config.toml
d_model = 128
n_kv_head = 1
d_mlp = 320
activation = "swiglu"
norm_eps = 1e-05
positions = "rope"
rope_base = 10000.0
qk_norm = true
tie_embeddings = false
parallel_block = false
init_std_qkv = 0.0513
init_std_o = 0.0637
init_std_up = 0.0734
grad_clip = 1.0
final_lr_fraction = 0.0
Each number is 500 + 50 x the weight over its row's rms, rounded and kept within 0 to 999. Layers, rows and columns count from 0. Numbers have three digits each. The size before them is the row's rms in percent of the matrix's.

# gate: layer 19 MLP gate, 320x128, rms 0.0733, rows 301-319, columns 64-127
# up: layer 19 MLP up, 320x128, rms 0.0729, rows 301-319, columns 64-127
# down: layer 19 MLP down (transposed), 320x128, rms 0.0735, rows 301-319, columns 64-127
gate301 096:525457505501506439586463478498441428467485455537471513431507484425498499457439476485443491654487463535481560460454531433536536489503529531494519506585530505518491500509514464475483474488483530
up301 099:552502485448501506490448490609485547404488500568569494448467587430513418480467506581497565482474435463522583608523580485548591499425416473501618453524560456537525510549497555417519468461419391
down301 102:579542466514462427464530550507462514581500395535513424433484507560539444513533482508485483528514408507539609609526570451527508480423451568575431491535444547445550494529452533433498493461487514
gate302 098:510595505523507527402563423473440579564558534579507503506514455532433517461514485512544572490480535519507458569507570411485402494482485464561370553448433465623564522503497527504502477514501467
up302 092:478522521494433488504445551582527570460603549521527514531478489543537615512506413503542623479465533578511491451473463477502488465561507514483480480501531461452466571493444512484468521584501440
down302 096:500533413500421575489523569519523453542410449467537420469465543526619465489539490448525574428528524463504473438512465563528432519571583531443500525598550584490464443507495492441567519462566507
gate303 106:530496543562537497492442397546467555533626480473477536573483461469434523558452562492508425461462501465523568479531532503502445509486513482553424534459460502508510639534479491432556540643548485
up303 104:447504487483496442469433642520528486499514399557508491494427457495598483556536462544511550515503527445498453497490466454523526511534549552437482490476445590456613381518437538530481499503480449
down303 098:507410585357482423455547451564542500472455413560461487413548483460504478528504452562376554483531510472529436485470490515449560545519554554536502552514496476501533435468562472524448508484444439
gate304 101:492480521497525558551544515425433540478589516554491525461528462561489422463420436498434445464427510550426452497514445533423463535532496562501526515416471496594520450473431517483467517519559557
up304 101:413551577521526514478463462507427503497529599619508552518497481429472453443452369516437613497474530504442572422471533478488504465465517498539493476480481517462410582397556514472567525528510581
down304 101:479448472540453526450483539598474480424573490467482579439450461534497541532608425445461542545480503464553435603498467557453494458489514450523538568437550529471427470482481495488470560551498493
gate305 100:526424504544517524479482606512487567493516448544508489431497526487418572413526491509338456485494508490566523416550442494452489561437464586491564498543538488584594471488436529408522508395540557
up305 096:491517422525486537442457463428563478432444469480467560434494572427535478478535482537596518376401454542419521531541497527505518587511527540570495547515571523495424452465538608559575504479536490
down305 099:531496550553458520502413589463585564511557463503428562474513479512549531453468528544422505564514429500495504459543493456462480493544512517541501463531609556529527595469486554488470513448424564
gate306 098:477483558563439440488407515453518534508592480462448434476475565512457456420538571616507507525530532483439579471404424439505605498515522543407490489442516444530462493582525497439455519537519472
up306 105:519567441441517502413550439565471494573469466489527437494403435496475451496464515458590474454497519440450447556562540491499554453593506404412488497460560523570548486422472564522519472454531608
down306 104:466475438496480442545602437502514528502482561451524486535513487420617487436539524547473578484505507547557459432419562510473487491522458527469500583529537509510538580458521484507534596421437540
gate307 091:544554495523481531570492461581437447485502502539558597464467512561512475556474446491602499482428545446530487537528499455486380558406575507489515604506493513532458518476408574466558494529549561
up307 104:471509421515532450481505602544549501514506493475512557400574462533475419513472512509386611581467491397538537497442519512573500530515408458529485533500476539534525460643501476497366441505497453
down307 103:537515506409556487470473478473549503565467540551509572401512490539481523552504572498417501492416508451552623556455476477541460558545492480526438499556435474483459504518507494479471510596523531
gate308 097:502523506457508438458550502465514590505495605543463530493506433571485588525471463499539563591510480617543520460436532451519453570439465523445453516553494511582525428517478431519433558570509644
up308 091:440479575548489538547505487477447619544463540448478471471537492470535536460517530444544516531489551569590408501473354506488547542459536551445522616500507548566399528536554559455506480521543480
down308 096:413478555544489444547519498466519549630547563553486562494521450545502457529456413506545627508493507565530456432560443493561497441503447492458488472525568573553436520456537475571339538528469524
gate309 103:491531442531420559432529505462480414434564483530529502480528528539458529559586464432482500479529520577453507542557542484474494500486428435534533481488521489466427484511432605492572505498473431
up309 103:538569497478586449528522551501562599519486416484582469369478546480489536505505404521533549599363535525551412498485469588519564544553513511525477504571482487509462526480399462551452406536549430
down309 100:441515537450590483546505460547447594477593505576494580537562549465514509491467524503391511497498468507446462474464525367428507402462457571560558513485521553518511449480563542512507481542451535
gate310 105:493427505466533486570498480468514430475479518491499557525529467506502503448513579419481508517503428544448508577576535527493437494573530447481513519521567672511484466394551478519458525502567491
up310 101:469458601475506406481430556525450459456488475557534540491525420414530447477496486480464526538469506515434505516467530531428472507462467531530562418478499400453476487506469493535435534461436412
down310 098:454442484497475514547579479513539389490522469492521563488506527536531503554453488499545543472529492510549456483483533466517596453535519536455490578425541489543510552386533486425548455499563408
gate311 097:636465476479538490536517506516527449472491535464416537440587440443555490499610560470520501492552484576526525483439458534534549561475508533586519524458555485517438505432469459508434519439590459
up311 098:529477623538538547532558541496514488424466595557513471488558546456420543442419521540541535517469569533549441621535573473433436433515494578430529510499559585479541514477596560424537580534431524
down311 103:480562527572557460523522438555612513501466544499512446490408497524549544512453376490422539453471505432497482425523504592502412527483437475471505452446453469554550522552569549578472511582518479
gate312 102:525450449557415509570515500546514474415429466538455507527545440516461514480533467545441490563553516630465465486498541501494582544456461566571481486582504564477557519534461514450453538461581626
up312 099:438434520486518598492494498492475452553448471497483504446536557487513543608509382516608520542511536451484504576482435574490521520474572483588590513453487378540530500505588550517497491538429524
down312 099:417456476500490469542536508517480501520508521549417359516471472549510491546458438527491510497539528581446435497421527460528498502559531508488436497470422511519495517517542576494416489457532404
gate313 100:617486567559534520495452482513431501504496447461580443435512513505448503504473511527543511521600485390407489455469519447476470474455529619428464483481516517488563486468485475513498482524458555
up313 098:503472456551474479487413450481486507485501500503562533507505479550488487532563529473465450494514526485567478509550416507393462499418459479524522405483426608501541468563535446475458504513555483
down313 097:470486518603559503465571548522493524566474483360606483455550521479451438542516390486494584488502468555503554479498573513577446594463507409528523419602364606486586473450553538433437474511548487
gate314 096:492530485470501468511514525461579488521492409483610503475585522559446481457442539510528596421380480513409578441575477477474565449432499509529517456475529453474462481510562495464509529429559534
up314 107:455520487534381404528561498453504622509499503442514445562523559528515478598533551518428480574438470496549506550475535493418441570540530594518474521525467571529458449446489425492428470644446373
down314 102:548457569468510581465437472545548423478513487560551430454598471479488458465510550470620432550548494599441579504517565483447499444451454596429488494514574404422543533516494453555566510439512518
gate315 100:519513593528435522581511486468520518531459468452523547498380386467480496470384514533504471514401567480537479441466438560532509449541454546446533625412471514580543472488530542581524496525482505
up315 103:540542497510517457520490522505630458482545507566579459557592408404506530530521521596503437416570453535570459520523546500624480481535503536438394372479502442509590468487483503540460559538549490
down315 100:512506466507583505506531571495507531450532470443483478468636561580475507488455459511514450501510539512581492412517545511511454565561562496484542485461463510510525483489521531474530508637448511
gate316 101:430469498424498447505517497581519536482534470485474425491423495401490398561550559458515568500429459416570434436408497472566456507518496502491427472428466452469459476502444503426458528561421508
up316 103:631451497484500492471425491532532517487432538467562513472502525406548481497645425521495520533524462481599448555492506493573469463509509485521413560542508419454544433502554537585497414483493517
down316 099:474486492609439487438558530516527486535549496441516494592566546503496482450475519498561487478432513438545435476406486482506525531593472468564498453404457488611579498500483496455435490527388507
gate317 087:518473466422380447513496428546493413441469502508436471427433553570450481486467547506576512521568541524483499475501487471397501543555511510445489512601568420470601503539502480516443413534426510
up317 095:470498451549471458375444543540478499517572511462480545479591415483518556494559517552469431568551514419446539505424433506516516514510388520459449529456519481474560459585579459512584396509596576
down317 097:534471463484549574463421495458526524519504453450541557592605438449478518500477540408489537420526424495479526493529573509478487510552473553528451470453435464443471572521512525558432536510459506
gate318 100:466518511479514490550558472498522525492488567442479522540675441488442531458624464522374542580497526489552478557449601510567465485444479465642482570488539530416552520529461485530455489473537496
up318 099:327532426497496509476485577540564521496472400510515481551571523498543537432573529478423581531387533430557519442492516522407469357477427448440505558537548514499539543564489450468489402477500529
down318 103:592454497453481517396555587454620502485514552497396512498447422503591463415465439528513511507541469503490629488458476517436504442505514515520483540404452488614426518515408452513427577581507491
gate319 102:507414576523529518486502461472466514461583546534506495410466456538533540483475580484443439482529428462488529454447509472538405606464498544486510425596517493463521442569543421453582585478441510
up319 103:557519385497572473501494564518524522416507432480563436511595573421462506513407456583522474504499429520485435522551508444468536569505442533439368547516439548548453522487473578460491514397565447
down319 105:584407500486529515581537540446518522556502493522557431488500531472473463483477504519481576530461535524431473485440481527492494473470492416487604500475413499491550539515473583461526609374413421